{
  "vocab_size": 2048,
  "init_std_qkv": 0.0269,
  "beta1": 0.95,
  "lr_head": 0.0052,
  "schedule": "wsd",
  "decay_fraction": 0.894,
  "train_tokens": 116100000
}
Each number is 200 + 40 x the weight over its row's rms, rounded and kept within 0 to 999. Layers, rows and columns count from 0. The size before them is the row's rms in percent of the matrix's.

# layer 6 attention key, 128x128, rms 0.186, rows 109-127, columns 0-127
085,106,236,190,177,210,104,155,204,163,235,237,95,212,241,152,163,213,268,193,172,229,226,187,145,136,227,233,257,227,200,199,216,188,223,231,139,232,200,203,274,230,243,150,265,193,231,234,246,188,198,168,271,221,276,201,206,183,256,200,217,203,242,162,105,278,207,236,185,243,201,170,191,253,152,188,223,201,206,241,180,188,230,197,164,142,188,225,182,123,174,220,176,172,181,211,168,224,179,249,219,213,156,211,155,174,198,151,135,187,168,207,161,193,132,211,194,220,218,235,105,149,165,105,189,253,199,156,169
106,152,98,161,197,242,201,204,206,246,193,237,190,302,220,191,215,143,185,236,250,201,130,214,235,164,216,155,237,210,174,227,181,226,162,191,268,206,252,199,213,205,101,241,202,265,166,116,244,199,200,188,234,211,160,198,129,206,142,240,169,135,187,243,162,208,181,124,170,167,297,190,164,184,222,227,199,200,211,207,213,143,227,153,232,216,213,63,210,204,184,189,199,137,186,192,211,253,157,176,219,177,210,231,150,208,228,205,267,182,214,207,248,232,200,221,266,205,179,138,232,162,277,191,171,193,117,195,216
110,164,271,189,160,224,186,233,160,206,239,204,205,195,205,198,167,181,236,175,187,207,273,165,193,197,199,205,163,234,222,225,199,155,245,210,179,207,144,245,245,144,284,158,239,184,241,184,226,202,227,157,253,208,253,258,275,158,194,180,242,273,245,236,155,243,141,266,312,215,197,193,317,270,161,247,284,223,171,265,208,203,184,150,200,188,138,241,169,168,192,233,143,183,183,224,229,190,227,194,207,170,160,249,189,160,172,203,220,172,234,161,172,194,226,187,120,210,238,273,150,180,188,135,279,164,233,194,196
074,154,264,162,156,187,188,217,214,216,233,246,182,235,195,209,134,205,184,158,164,221,201,250,198,118,186,255,193,217,167,190,223,243,138,172,213,277,178,232,165,211,167,233,210,223,217,260,157,288,246,209,174,220,224,220,184,199,196,179,174,179,140,174,165,160,243,133,224,149,221,146,179,231,294,173,208,206,280,231,185,140,139,142,170,137,169,209,237,198,261,160,199,197,185,141,210,266,212,180,178,208,263,212,242,301,210,152,257,191,126,200,192,243,170,301,194,207,260,202,244,197,273,142,252,204,198,203,214
092,194,171,126,111,175,203,259,132,154,233,205,157,228,231,177,206,171,224,185,141,181,218,204,206,191,223,233,210,195,202,235,284,205,203,255,182,278,166,197,248,114,231,243,225,185,291,191,185,209,213,118,261,224,175,273,168,190,221,238,173,251,195,268,166,272,129,183,243,175,240,151,228,179,178,241,243,255,208,265,247,195,223,145,183,153,165,191,135,200,218,227,153,172,196,240,249,201,176,136,200,210,201,202,144,130,191,232,219,178,225,249,149,221,217,215,205,203,236,274,193,191,218,89,220,142,194,225,189
081,210,286,188,210,189,208,192,179,187,115,244,171,158,229,170,237,226,275,156,129,203,279,216,173,227,196,197,200,181,192,136,191,162,183,209,121,177,185,197,155,164,311,165,182,179,227,153,199,156,197,220,231,171,238,145,239,154,258,200,227,240,281,195,221,230,241,306,231,281,249,175,227,222,176,184,216,211,187,217,184,211,149,179,144,198,148,293,159,165,193,157,182,159,163,202,136,159,231,174,189,169,146,189,174,200,162,189,138,251,191,199,133,216,201,215,170,181,232,205,145,243,113,142,233,159,231,228,219
088,199,143,171,234,238,256,187,257,229,100,280,193,176,159,206,203,126,206,171,190,185,159,201,205,216,151,198,227,191,131,279,199,181,173,216,231,187,237,198,175,166,123,208,171,187,229,160,228,131,190,218,169,213,220,165,203,238,161,189,158,139,196,210,197,185,289,133,216,224,240,156,259,210,249,282,128,216,105,146,217,149,223,151,225,223,213,123,241,187,167,189,228,230,190,255,227,165,96,186,172,239,235,236,200,217,197,192,215,259,219,205,276,173,222,185,205,152,187,207,270,173,265,212,176,231,241,230,248
094,287,210,176,223,255,185,253,161,165,169,271,191,173,236,205,241,146,244,192,147,218,258,256,200,147,207,229,209,201,210,194,246,150,207,186,202,206,199,225,215,157,221,226,216,196,279,148,185,191,219,222,192,122,195,199,235,218,234,274,186,172,191,144,162,127,248,204,201,148,208,206,142,169,142,175,182,250,151,119,190,170,133,260,131,209,180,233,172,161,208,153,263,99,92,210,120,194,215,159,219,226,229,199,193,202,193,242,131,200,173,172,82,191,176,198,178,213,167,189,194,178,155,180,171,213,229,255,178
083,146,258,209,180,265,214,166,200,117,154,225,145,272,217,197,223,270,209,167,223,235,149,224,248,181,194,172,220,263,160,140,184,219,111,131,240,195,187,234,170,256,158,205,214,273,164,246,252,180,133,202,221,173,189,219,197,162,254,227,269,192,197,179,142,243,243,197,171,241,231,203,168,237,229,215,185,240,137,196,208,139,146,220,201,140,154,113,189,171,180,130,110,184,220,248,116,187,185,234,178,160,172,206,199,207,221,162,183,209,253,146,219,270,217,208,216,160,206,186,235,195,173,199,169,189,270,223,276
103,198,184,204,191,280,208,167,133,131,186,255,174,231,229,161,241,260,257,213,230,204,222,182,212,193,153,135,262,204,143,197,222,163,160,213,219,204,165,221,151,235,192,201,213,217,153,212,226,126,123,220,243,205,195,195,188,191,266,229,264,226,340,211,242,220,211,284,181,273,246,214,217,224,186,223,186,294,128,205,228,189,202,185,237,198,162,135,161,175,168,148,162,158,185,203,125,204,186,231,227,184,197,215,149,155,224,163,154,238,267,148,205,245,196,220,214,177,208,124,199,213,122,115,204,185,212,227,207
115,167,200,182,230,193,299,233,163,203,183,181,261,208,112,227,161,176,185,151,204,223,218,249,217,235,144,139,183,174,185,192,172,218,152,171,251,241,99,242,132,150,203,209,229,213,139,187,207,173,211,119,247,206,121,210,189,173,200,212,187,269,232,251,303,148,150,237,254,224,177,164,209,243,194,220,154,152,174,222,210,254,153,112,227,224,216,218,182,270,232,224,209,184,150,161,167,209,196,149,126,246,222,253,179,253,222,202,224,162,228,176,143,208,252,215,218,186,193,214,191,182,223,151,278,228,173,216,129
101,169,221,268,226,215,138,71,185,208,244,118,202,225,224,156,187,245,214,221,283,208,256,213,132,181,215,192,246,168,195,185,229,161,276,211,161,225,163,224,236,316,205,124,224,192,195,170,205,149,144,204,245,251,217,235,165,194,243,194,241,226,229,229,227,230,263,187,189,196,210,215,197,198,174,210,181,165,182,196,184,197,230,246,198,196,202,209,219,178,178,193,131,179,191,161,129,196,214,201,217,207,238,183,161,125,272,174,163,156,239,178,175,248,127,198,173,207,192,208,113,164,95,231,176,257,120,139,185
101,146,180,196,160,185,199,166,213,238,298,176,182,225,268,215,170,195,191,254,283,231,167,200,206,131,182,148,146,206,190,266,245,165,188,195,242,202,195,203,169,247,220,201,200,156,123,173,168,176,189,304,234,199,257,211,175,211,134,173,226,235,166,163,220,184,185,177,197,229,224,235,173,205,211,148,240,190,252,259,185,189,260,162,262,274,182,165,215,233,189,189,201,221,260,133,241,247,230,223,267,201,284,150,201,155,189,212,155,132,265,197,256,165,269,220,215,245,192,214,196,241,286,215,220,215,113,145,179
096,177,197,231,195,179,128,160,189,220,257,127,120,228,230,243,191,284,181,235,194,211,157,192,205,209,241,282,165,250,231,169,234,185,152,202,152,253,175,210,220,259,201,229,145,247,185,276,118,272,192,199,200,194,226,258,208,192,241,177,199,238,133,98,221,200,156,121,240,178,149,244,134,239,199,167,210,214,201,218,116,129,223,213,224,199,156,226,198,165,201,153,189,255,245,158,225,189,196,179,267,201,217,141,199,246,226,194,123,136,191,198,171,168,222,274,220,207,230,251,162,213,193,222,203,216,135,196,237
087,150,241,181,124,196,137,169,165,132,222,228,149,241,272,184,190,200,212,224,168,182,231,194,164,197,273,188,243,233,191,234,287,186,194,208,164,206,212,218,243,236,245,190,228,194,225,171,218,226,229,227,247,228,220,211,181,199,213,207,208,232,251,221,163,292,201,195,231,276,261,202,200,248,187,197,248,255,183,272,241,189,282,201,221,125,159,158,153,151,138,209,112,205,207,212,172,176,189,176,202,219,159,195,139,140,230,219,194,195,218,142,213,278,150,245,173,239,204,213,139,129,163,111,166,152,188,133,284
107,216,261,211,197,175,188,189,267,237,205,134,181,195,223,193,190,217,265,151,163,164,237,121,153,192,164,214,188,178,245,172,226,184,180,209,108,228,285,150,215,220,319,154,250,244,111,198,195,224,283,264,236,178,227,200,259,187,166,166,234,217,208,157,187,188,187,211,228,292,217,215,208,215,197,122,240,163,233,239,186,212,278,267,171,221,189,257,241,217,230,233,161,271,243,139,215,152,235,214,232,207,180,191,235,184,232,213,122,161,197,168,238,226,208,220,233,215,243,218,183,292,218,213,246,228,194,189,245
089,189,146,226,227,224,125,140,205,271,201,268,230,235,243,215,213,150,155,198,245,169,212,189,149,210,234,216,196,212,188,192,195,191,214,195,215,206,217,196,286,193,217,213,156,240,213,190,180,261,227,229,206,240,205,250,223,216,187,163,198,181,156,150,156,183,204,127,181,156,177,208,191,240,197,198,188,173,172,157,187,187,330,249,266,211,286,149,274,133,170,221,196,239,207,174,248,275,134,200,214,252,200,227,212,226,275,192,229,154,177,178,265,216,120,266,220,282,186,217,196,127,267,228,140,274,176,160,226
080,180,200,185,173,213,227,176,195,177,197,271,117,221,259,194,208,238,197,223,238,181,114,230,261,197,182,144,176,244,127,245,172,207,159,196,208,154,202,261,177,235,165,223,160,220,186,186,231,160,139,286,221,177,235,160,175,218,189,202,229,176,182,155,205,272,223,202,190,241,245,228,209,201,170,228,194,233,148,229,199,173,194,181,310,188,161,89,165,167,141,106,215,204,220,239,151,159,127,259,227,158,158,158,159,141,153,190,170,244,286,177,248,198,216,177,231,233,157,194,260,219,239,172,174,208,247,164,263
085,172,125,254,192,180,127,168,282,259,283,196,226,208,174,232,152,220,195,172,229,229,124,126,209,206,190,208,156,273,215,213,165,252,202,213,175,193,254,127,217,215,149,206,190,248,135,254,152,245,317,249,197,205,270,200,223,185,150,195,170,164,170,226,167,141,145,181,149,207,161,201,162,189,191,161,244,224,234,206,163,218,275,251,249,201,196,185,247,217,206,188,240,280,240,197,184,168,197,275,204,172,191,177,234,258,215,194,240,185,146,224,282,179,157,186,275,200,185,148,243,251,223,207,184,190,220,180,218
# layer 6 attention query, 128x128, rms 0.188, rows 110-127, columns 0-127
093,215,205,138,165,238,198,204,138,220,94,210,242,178,172,253,232,169,212,237,136,203,249,151,169,233,198,189,242,247,201,175,239,165,198,145,234,211,269,205,153,150,278,240,170,239,195,243,117,163,253,226,147,186,259,149,174,212,152,215,101,187,219,212,205,184,230,188,190,310,197,196,219,208,193,236,237,213,242,226,227,245,218,195,243,242,248,229,202,171,221,180,294,254,213,201,200,189,179,190,163,235,184,167,111,221,200,252,126,229,193,269,177,139,197,245,135,224,124,206,209,142,157,209,205,178,232,219,207
093,225,229,204,233,211,349,155,189,276,304,138,175,225,250,180,175,211,209,158,246,127,146,160,231,208,178,297,218,196,212,159,223,149,123,271,214,171,225,162,218,215,137,136,194,152,171,214,229,137,212,141,197,271,217,226,233,181,156,231,231,222,184,253,199,188,193,292,217,243,185,173,230,192,161,213,256,203,227,118,279,150,187,191,161,197,199,178,223,247,216,244,234,239,207,185,167,199,237,210,193,172,214,216,224,203,154,156,216,239,227,212,236,220,194,204,218,211,250,173,217,188,248,237,224,143,172,179,259
142,160,213,166,196,228,243,244,174,149,209,176,127,168,216,187,199,194,235,200,108,165,226,191,190,272,204,219,195,312,240,189,213,176,188,206,176,196,193,264,216,227,240,218,273,162,191,203,201,138,191,128,172,223,218,260,172,251,265,247,179,233,248,206,195,117,137,247,173,222,226,256,152,161,269,296,143,228,202,228,167,227,292,183,206,155,180,166,139,179,205,181,183,160,175,139,177,280,244,197,193,248,170,102,187,240,191,209,222,147,222,175,221,242,195,217,194,247,221,200,204,121,193,170,249,190,231,159,219
099,147,204,171,209,218,281,185,186,257,224,115,196,239,179,256,206,211,172,215,221,180,157,198,273,240,166,247,265,168,203,166,223,206,133,204,244,211,222,199,240,180,217,184,189,151,188,202,148,139,206,139,211,279,196,235,132,186,125,252,142,241,259,210,257,164,219,301,244,251,168,194,245,223,178,195,212,182,247,159,297,194,217,201,131,237,223,192,194,255,168,282,270,256,165,163,194,182,236,170,246,199,194,140,193,229,160,250,214,203,200,245,234,195,251,215,169,194,212,195,161,123,153,222,255,143,174,216,171
096,219,247,252,221,143,216,242,278,157,302,60,194,241,250,187,196,250,184,171,265,159,171,208,191,183,194,217,186,141,238,231,203,216,191,239,227,182,131,238,210,239,163,157,206,157,185,172,259,227,176,208,220,198,192,153,238,202,228,212,253,236,154,239,155,252,248,218,217,134,212,151,182,186,149,146,209,175,206,150,166,114,183,188,184,220,163,194,226,204,202,247,221,151,216,183,169,243,221,197,232,182,251,208,259,201,224,141,251,236,256,117,280,235,187,147,253,169,283,187,213,210,262,246,173,180,198,185,166
083,219,220,162,167,192,192,268,138,180,203,206,245,182,187,242,245,194,261,186,189,223,208,169,158,192,212,234,179,201,226,123,235,224,167,163,131,252,209,234,176,157,225,234,155,267,216,212,242,193,233,153,212,193,156,203,125,204,226,223,167,192,202,161,166,170,258,172,164,272,221,221,201,230,179,190,227,223,292,303,245,286,139,168,206,266,215,129,248,155,211,257,173,180,171,204,167,196,226,245,159,276,177,186,215,209,236,220,143,192,195,275,201,206,293,274,237,181,173,274,211,182,158,177,103,165,211,233,172
090,179,327,276,232,269,263,219,181,245,268,209,238,150,167,162,263,259,167,245,216,147,191,211,256,219,159,202,199,129,218,214,198,224,203,186,196,163,131,255,232,164,188,211,162,225,252,166,235,177,81,192,155,239,148,151,237,165,191,255,205,213,189,209,226,184,121,245,180,128,198,192,149,195,141,234,231,180,226,179,193,196,212,116,218,180,170,229,198,245,182,236,202,217,220,217,190,193,182,200,222,204,261,194,183,230,189,191,271,200,257,192,143,215,238,91,287,184,203,196,179,185,220,192,215,176,232,142,179
098,222,234,178,233,88,194,250,225,171,199,137,144,209,159,153,216,219,203,148,226,217,257,185,136,160,229,130,195,298,245,246,227,153,186,132,234,196,205,246,110,189,270,190,207,170,129,216,204,186,183,271,186,150,251,213,174,220,237,219,240,143,256,185,164,202,232,235,174,253,209,122,189,182,241,125,176,237,194,264,184,259,231,179,238,176,204,261,238,138,246,173,258,210,251,187,155,235,246,254,190,157,236,157,153,245,231,223,179,210,225,156,222,198,190,184,161,205,228,178,275,205,198,194,183,183,232,145,206
144,204,200,238,232,66,173,217,182,191,151,34,269,230,179,271,249,235,195,181,256,225,227,180,184,155,180,205,175,172,179,219,211,161,203,164,221,212,143,190,142,263,219,172,164,177,101,233,225,214,129,310,183,192,265,155,200,201,191,173,270,170,224,244,181,239,219,233,208,234,214,183,213,237,201,128,201,241,223,187,217,189,179,179,243,206,196,193,272,175,207,244,198,289,254,188,166,197,161,218,179,172,253,171,186,168,194,200,148,233,265,178,210,214,186,181,212,167,218,173,250,257,222,223,162,211,205,230,211
102,231,234,222,163,237,240,163,113,286,175,180,223,251,239,309,249,235,251,159,179,245,188,212,152,179,202,210,241,196,190,162,209,173,177,158,212,193,196,210,181,289,231,193,191,185,159,172,200,158,153,234,151,210,215,218,201,148,229,168,210,245,241,143,234,110,135,250,185,231,188,204,167,220,79,221,194,216,228,193,204,185,157,234,202,236,180,222,217,149,128,185,210,171,253,144,129,241,165,219,143,233,234,190,211,175,210,156,229,284,245,192,223,261,158,202,279,181,178,249,226,207,131,154,181,138,181,211,238
085,198,230,238,268,152,226,179,183,190,172,183,209,221,89,248,179,210,167,204,211,171,211,245,222,169,188,143,166,206,217,195,168,212,221,188,122,196,207,160,178,238,189,201,112,188,163,256,243,281,93,283,192,271,246,156,237,189,185,236,232,181,237,252,197,170,141,209,171,227,254,164,178,210,217,191,191,198,175,146,196,169,227,154,257,178,229,166,174,248,169,237,156,348,214,230,168,186,111,223,138,161,228,183,176,162,208,213,205,205,149,171,183,155,140,233,230,175,177,128,239,205,241,166,208,194,202,212,254
094,246,86,197,141,245,200,243,206,161,135,198,198,135,249,206,224,194,195,227,221,241,200,198,237,254,207,218,205,253,138,183,205,186,255,140,233,182,183,205,176,286,189,215,239,184,197,256,89,194,199,187,114,137,204,164,255,280,202,196,195,149,195,195,173,184,201,215,229,178,177,290,154,225,227,239,217,257,162,199,181,216,166,178,260,248,240,169,197,162,237,143,240,265,248,231,238,230,153,253,208,207,163,178,212,176,137,197,101,224,186,264,204,186,147,276,184,238,127,191,205,221,215,227,175,191,235,223,205
110,136,157,262,255,195,207,243,178,146,187,233,122,171,217,157,213,161,187,218,196,207,179,223,238,202,190,156,191,227,222,301,146,172,229,183,263,199,190,238,293,260,210,193,174,140,207,174,215,228,177,206,222,225,194,264,158,277,250,217,211,190,201,198,174,186,171,274,163,213,158,277,170,222,279,205,186,215,117,251,201,211,229,166,196,163,233,201,171,205,189,195,217,207,177,159,241,302,277,189,208,204,199,152,232,229,202,280,152,167,241,205,199,234,136,233,136,190,193,196,148,99,225,179,227,184,241,195,299
089,153,191,198,217,167,273,173,180,153,231,75,154,203,190,188,213,195,118,200,202,164,167,200,240,196,182,163,210,181,164,215,205,206,195,223,179,186,249,217,150,174,157,223,164,151,186,247,134,233,201,216,202,252,223,214,169,219,153,236,174,213,240,264,196,221,257,241,244,244,238,155,245,184,263,162,190,180,200,122,214,225,223,158,257,156,256,241,190,228,208,294,226,314,212,145,200,208,231,227,236,171,203,119,204,237,181,229,174,212,212,165,258,238,166,297,169,203,203,105,234,190,288,263,210,200,183,158,225
102,207,136,265,212,126,217,221,257,155,232,139,141,229,257,149,191,201,228,249,210,151,200,192,170,191,142,155,220,194,212,252,173,193,284,238,266,195,161,185,239,246,151,143,202,159,206,229,169,212,221,189,201,182,207,232,301,216,221,147,215,207,173,232,119,162,226,167,232,176,181,148,277,204,221,208,200,176,106,138,174,122,192,255,198,205,245,252,158,218,179,77,214,181,205,223,226,235,186,219,158,159,259,249,257,194,263,214,217,207,254,168,232,216,178,222,182,172,258,163,179,169,253,216,228,176,211,224,254
102,146,143,207,222,239,197,93,163,200,142,247,187,148,147,107,204,129,163,230,143,139,176,168,124,178,149,137,208,158,185,214,180,215,199,203,161,201,270,162,208,139,192,234,177,224,250,219,190,200,363,200,196,203,197,209,232,215,158,191,167,169,212,202,157,213,216,123,178,215,218,151,187,195,209,241,238,158,145,220,183,257,244,207,258,211,213,223,232,245,229,199,183,214,209,162,251,240,202,188,156,203,214,160,189,222,220,257,159,204,176,224,171,201,132,219,139,216,124,154,138,192,255,190,183,236,228,162,257
095,241,133,179,141,190,181,256,221,159,164,135,209,116,197,184,219,183,174,149,245,274,173,211,178,190,258,183,154,196,169,201,236,179,215,140,260,176,208,211,95,199,163,255,195,193,201,214,166,215,201,173,196,106,199,193,154,266,212,209,224,128,167,215,176,260,311,181,219,184,182,232,205,217,268,186,182,247,244,252,186,288,132,154,205,234,173,228,258,151,268,231,248,187,258,183,200,216,213,260,221,230,205,166,183,216,164,216,106,233,186,237,215,177,175,216,154,204,190,177,252,272,242,235,167,223,211,201,148
086,226,68,194,231,229,136,172,191,163,152,229,160,203,241,121,206,148,211,242,110,233,216,179,220,218,213,179,206,251,152,237,144,158,240,238,241,223,230,130,211,213,195,245,217,221,211,211,175,179,233,186,219,113,167,186,159,247,203,154,137,151,163,180,177,206,206,148,141,190,242,228,250,249,236,237,188,222,114,163,198,244,224,292,177,83,194,207,172,186,220,140,186,140,192,217,280,196,214,196,125,197,219,246,232,210,211,249,171,180,225,226,161,205,189,231,165,231,175,161,216,211,252,236,249,228,200,212,248
# layer 6 attention value, 128x128, rms 0.194, rows 64-72, columns 0-127
085,161,149,150,211,135,145,223,232,165,173,219,214,162,214,140,239,215,151,169,208,172,120,195,267,157,196,262,231,237,215,199,258,202,209,249,271,163,222,246,172,143,233,202,202,204,165,163,215,266,192,175,224,124,244,209,250,266,204,158,198,213,254,141,74,235,139,172,190,193,209,248,206,198,148,247,188,190,231,154,224,183,157,196,231,186,203,139,222,154,182,174,170,249,236,225,223,184,216,225,264,174,223,238,193,194,167,222,237,103,220,190,178,187,133,191,171,175,193,160,178,202,200,238,231,162,140,267,82
093,168,307,209,170,187,239,140,221,203,168,226,240,252,218,185,286,211,196,191,172,181,207,187,170,203,152,220,212,115,193,168,202,199,199,242,238,279,206,253,198,243,209,194,204,195,219,235,197,252,208,226,230,129,299,240,209,252,174,175,147,187,191,211,215,188,186,222,226,136,219,210,160,279,241,172,188,203,153,178,257,178,138,174,230,135,295,105,212,185,266,176,134,173,178,197,222,227,233,206,265,162,142,224,234,235,207,157,220,169,185,285,195,218,187,144,235,198,184,193,217,162,176,165,75,230,160,219,200
088,194,185,151,233,171,252,245,134,220,127,139,181,265,212,147,226,135,198,191,202,139,217,191,228,182,161,242,227,184,197,183,177,215,148,204,224,251,225,176,255,191,210,228,112,241,148,189,288,225,204,202,183,148,200,192,227,239,243,154,147,181,177,200,195,250,250,193,156,185,169,196,180,245,263,249,226,245,124,251,182,221,188,162,221,156,247,207,195,209,183,213,114,220,212,294,86,220,178,196,128,180,208,117,146,140,220,224,259,158,221,148,178,207,185,176,213,244,175,205,216,211,229,206,277,273,174,246,219
094,248,126,186,195,212,211,188,187,92,238,162,187,184,220,206,139,210,137,193,155,202,221,138,242,173,223,205,252,151,226,212,169,184,176,294,187,232,208,159,205,251,198,215,224,235,228,137,223,95,195,218,144,222,128,150,153,236,253,250,285,193,98,204,197,226,227,225,181,169,171,211,194,159,190,219,150,223,184,261,156,217,246,164,252,215,167,247,210,144,200,231,211,144,125,205,195,180,206,224,126,262,187,281,168,201,199,165,209,216,166,159,175,214,254,212,230,157,194,248,231,249,195,291,188,153,217,183,179
091,245,213,241,136,126,207,204,153,229,163,248,153,255,218,182,170,205,216,218,143,128,200,149,234,225,239,182,198,237,195,212,235,137,242,213,202,239,202,201,269,113,165,164,185,199,174,201,190,116,133,261,230,108,244,231,254,218,233,258,152,220,196,216,208,216,164,246,222,200,186,180,286,198,193,218,156,277,233,259,175,197,181,225,206,205,140,268,235,221,260,236,281,139,207,223,215,190,252,169,168,151,244,163,267,217,148,231,188,263,243,217,202,170,169,202,281,171,210,222,214,181,169,201,178,190,109,195,192
085,170,273,185,197,189,189,181,176,257,234,203,260,203,142,218,180,177,220,255,161,187,167,191,178,205,202,137,215,183,232,263,252,261,195,215,203,268,183,173,177,170,178,204,278,139,146,263,217,182,208,215,147,158,133,190,226,150,165,253,147,238,191,250,193,197,189,181,252,159,182,172,263,182,244,188,196,187,179,200,229,172,122,276,215,169,157,182,130,219,317,211,213,167,139,170,192,209,209,294,208,214,219,128,285,247,199,162,181,225,273,200,202,221,168,161,196,216,251,126,272,145,201,236,231,249,180,242,198
090,198,200,208,239,288,161,157,197,169,249,172,165,143,225,164,243,140,100,181,175,197,196,210,257,196,208,223,197,191,189,235,152,252,83,195,250,148,216,187,156,252,207,235,209,181,112,193,205,180,199,136,242,256,105,204,221,174,139,240,238,143,193,197,233,208,257,181,151,179,191,200,197,122,178,182,255,182,257,210,200,203,194,184,260,162,231,172,231,204,129,266,185,203,170,163,206,209,193,266,254,198,179,180,160,157,214,218,158,209,248,193,239,248,195,164,201,192,154,79,168,238,208,283,235,223,213,211,225
086,156,258,210,214,181,197,281,169,232,230,248,292,258,193,201,183,185,201,187,248,203,246,146,189,230,169,181,189,140,181,170,253,151,283,258,238,166,143,163,203,219,188,183,187,220,179,147,195,156,242,234,189,246,197,147,182,188,190,248,154,230,223,272,166,173,140,181,187,282,184,179,186,163,158,239,121,217,210,280,182,186,218,214,233,135,205,233,196,265,251,236,232,243,215,255,205,197,185,168,193,203,220,132,229,97,222,171,155,160,220,153,251,227,164,251,204,121,237,262,144,205,218,197,130,195,141,192,246
093,210,159,242,230,222,257,187,210,165,235,227,172,199,327,196,233,194,129,218,163,147,260,168,195,217,170,249,165,251,172,270,220,195,215,256,173,166,238,201,168,150,199,220,253,149,245,160,225,200,191,168,163,196,245,314,218,207,200,209,235,148,171,162,142,219,217,279,265,119,186,176,207,156,176,181,203,256,182,222,194,201,186,138,209,203,250,107,226,177,185,151,127,154,199,124,199,213,167,147,185,173,161,200,141,204,184,243,240,146,206,265,206,233,256,206,214,164,167,197,238,253,181,234,178,148,257,244,214
# layer 6 attention output (transposed), 128x128, rms 0.159, rows 64-72, columns 0-127
084,170,227,204,232,149,236,218,143,196,191,191,199,200,245,256,167,241,185,144,259,154,172,237,177,242,187,244,220,220,183,245,175,205,211,113,155,202,258,183,167,254,237,106,217,230,251,304,176,165,286,187,246,245,197,259,160,129,151,304,165,249,230,270,245,177,208,200,215,140,210,194,183,174,193,156,210,153,159,253,175,233,247,137,192,193,139,141,210,203,170,169,168,140,134,232,184,221,177,173,238,159,227,179,152,165,203,223,154,271,187,185,187,210,140,248,208,159,238,204,218,191,201,166,220,223,238,244,242
084,161,134,193,264,176,137,215,255,158,235,169,157,175,245,212,209,210,211,264,249,229,198,160,220,217,242,170,174,284,223,298,151,251,230,156,206,196,144,306,156,229,174,183,153,177,284,221,250,164,193,198,225,217,128,171,136,258,196,191,256,179,158,168,236,202,153,163,136,252,200,237,194,198,135,176,239,215,213,201,238,105,150,192,208,193,220,158,197,241,130,237,291,229,223,171,141,212,192,198,229,170,213,205,172,225,153,215,199,192,246,151,178,139,166,226,211,258,175,201,182,186,262,217,231,158,227,221,226
081,257,166,242,252,130,209,234,151,221,263,189,193,232,144,301,128,229,141,224,224,195,177,156,182,238,253,109,146,132,197,189,207,135,174,156,210,252,176,191,171,206,190,196,204,261,130,189,197,215,164,222,205,197,117,135,173,184,225,202,205,277,169,172,281,223,195,203,107,173,295,205,192,202,167,171,230,230,205,216,181,293,217,271,230,208,117,165,191,240,200,181,199,185,267,232,163,145,188,173,275,219,205,177,159,238,216,163,208,266,196,218,260,231,215,156,205,223,198,223,198,208,189,189,199,230,225,221,205
080,277,123,242,177,220,211,193,212,294,196,220,171,221,325,233,214,143,185,194,212,182,222,139,111,227,187,215,187,186,177,149,174,122,238,258,247,173,225,153,201,222,283,228,166,220,156,155,214,248,192,220,229,257,209,207,242,249,181,196,197,141,184,236,163,204,222,176,196,220,230,209,227,167,218,239,163,217,231,177,142,185,158,330,158,196,196,230,206,205,196,91,211,198,217,153,214,231,252,186,194,189,196,255,143,225,265,177,147,148,222,239,200,224,215,173,196,187,233,164,254,230,175,142,240,182,125,186,169
083,210,201,186,254,228,200,169,229,214,198,178,234,203,221,182,153,178,193,216,109,216,137,244,176,110,181,196,216,207,247,173,237,174,177,190,158,158,268,206,266,228,254,243,231,253,170,182,225,261,239,169,155,264,228,197,205,216,157,160,190,232,193,210,211,250,98,224,138,193,186,168,157,205,249,226,241,262,214,198,184,179,180,255,171,153,247,228,175,138,133,196,166,207,170,198,144,334,244,183,168,266,204,187,195,231,284,187,196,252,216,186,183,170,234,155,185,177,120,286,152,189,207,195,192,227,257,144,152
081,200,170,196,229,247,160,197,204,181,215,193,242,196,193,134,171,242,209,289,199,151,206,201,312,143,163,230,240,174,182,155,185,220,209,302,167,207,209,205,199,241,245,206,232,260,145,193,157,118,264,152,175,232,244,222,203,270,241,159,225,99,269,247,169,198,219,168,135,268,169,186,168,101,221,169,246,218,203,177,246,245,210,220,172,207,248,190,222,228,153,215,190,184,231,176,180,128,157,223,206,190,215,154,209,167,182,191,152,229,235,274,259,145,214,217,203,244,171,192,199,170,242,131,145,228,183,216,144
081,195,120,238,231,179,222,147,212,186,231,179,213,159,187,152,274,272,258,149,205,184,177,241,164,315,150,254,248,159,101,144,241,180,242,247,140,218,161,205,178,211,178,182,236,226,192,161,214,173,222,282,233,185,161,151,135,151,251,191,184,164,203,196,205,194,215,124,248,165,231,181,225,186,211,187,167,257,191,215,209,251,224,152,166,170,196,186,262,162,200,188,120,230,186,210,243,170,194,174,238,251,121,208,186,198,181,199,271,187,182,218,166,243,216,203,268,235,260,177,248,198,219,120,253,252,163,248,206
082,254,255,200,204,202,251,247,160,175,237,165,164,169,158,217,208,246,181,217,159,156,154,172,209,183,245,168,163,194,234,234,180,199,155,256,223,201,226,202,217,257,247,262,183,205,241,201,186,145,218,250,176,309,219,143,202,224,193,195,162,209,168,141,174,191,277,218,177,124,226,166,225,265,195,122,157,244,163,204,244,123,184,172,150,177,192,202,267,194,218,167,222,182,183,176,202,194,168,212,159,130,227,227,263,188,177,180,253,153,233,184,148,183,269,101,241,196,313,228,229,148,202,218,117,210,248,204,139
091,235,204,132,214,215,170,151,199,298,133,244,145,241,172,191,217,245,193,231,200,192,177,169,186,216,224,188,280,197,183,135,191,134,203,162,179,244,264,237,249,255,224,244,108,204,228,166,159,128,190,234,237,175,169,206,210,196,171,184,212,309,224,207,241,173,152,175,198,220,200,189,168,248,186,268,199,203,261,222,174,170,203,221,190,205,204,219,182,225,108,139,177,246,180,192,126,226,192,143,191,207,222,229,108,232,182,171,156,204,188,131,234,177,173,264,229,330,207,205,266,211,210,248,176,194,187,240,231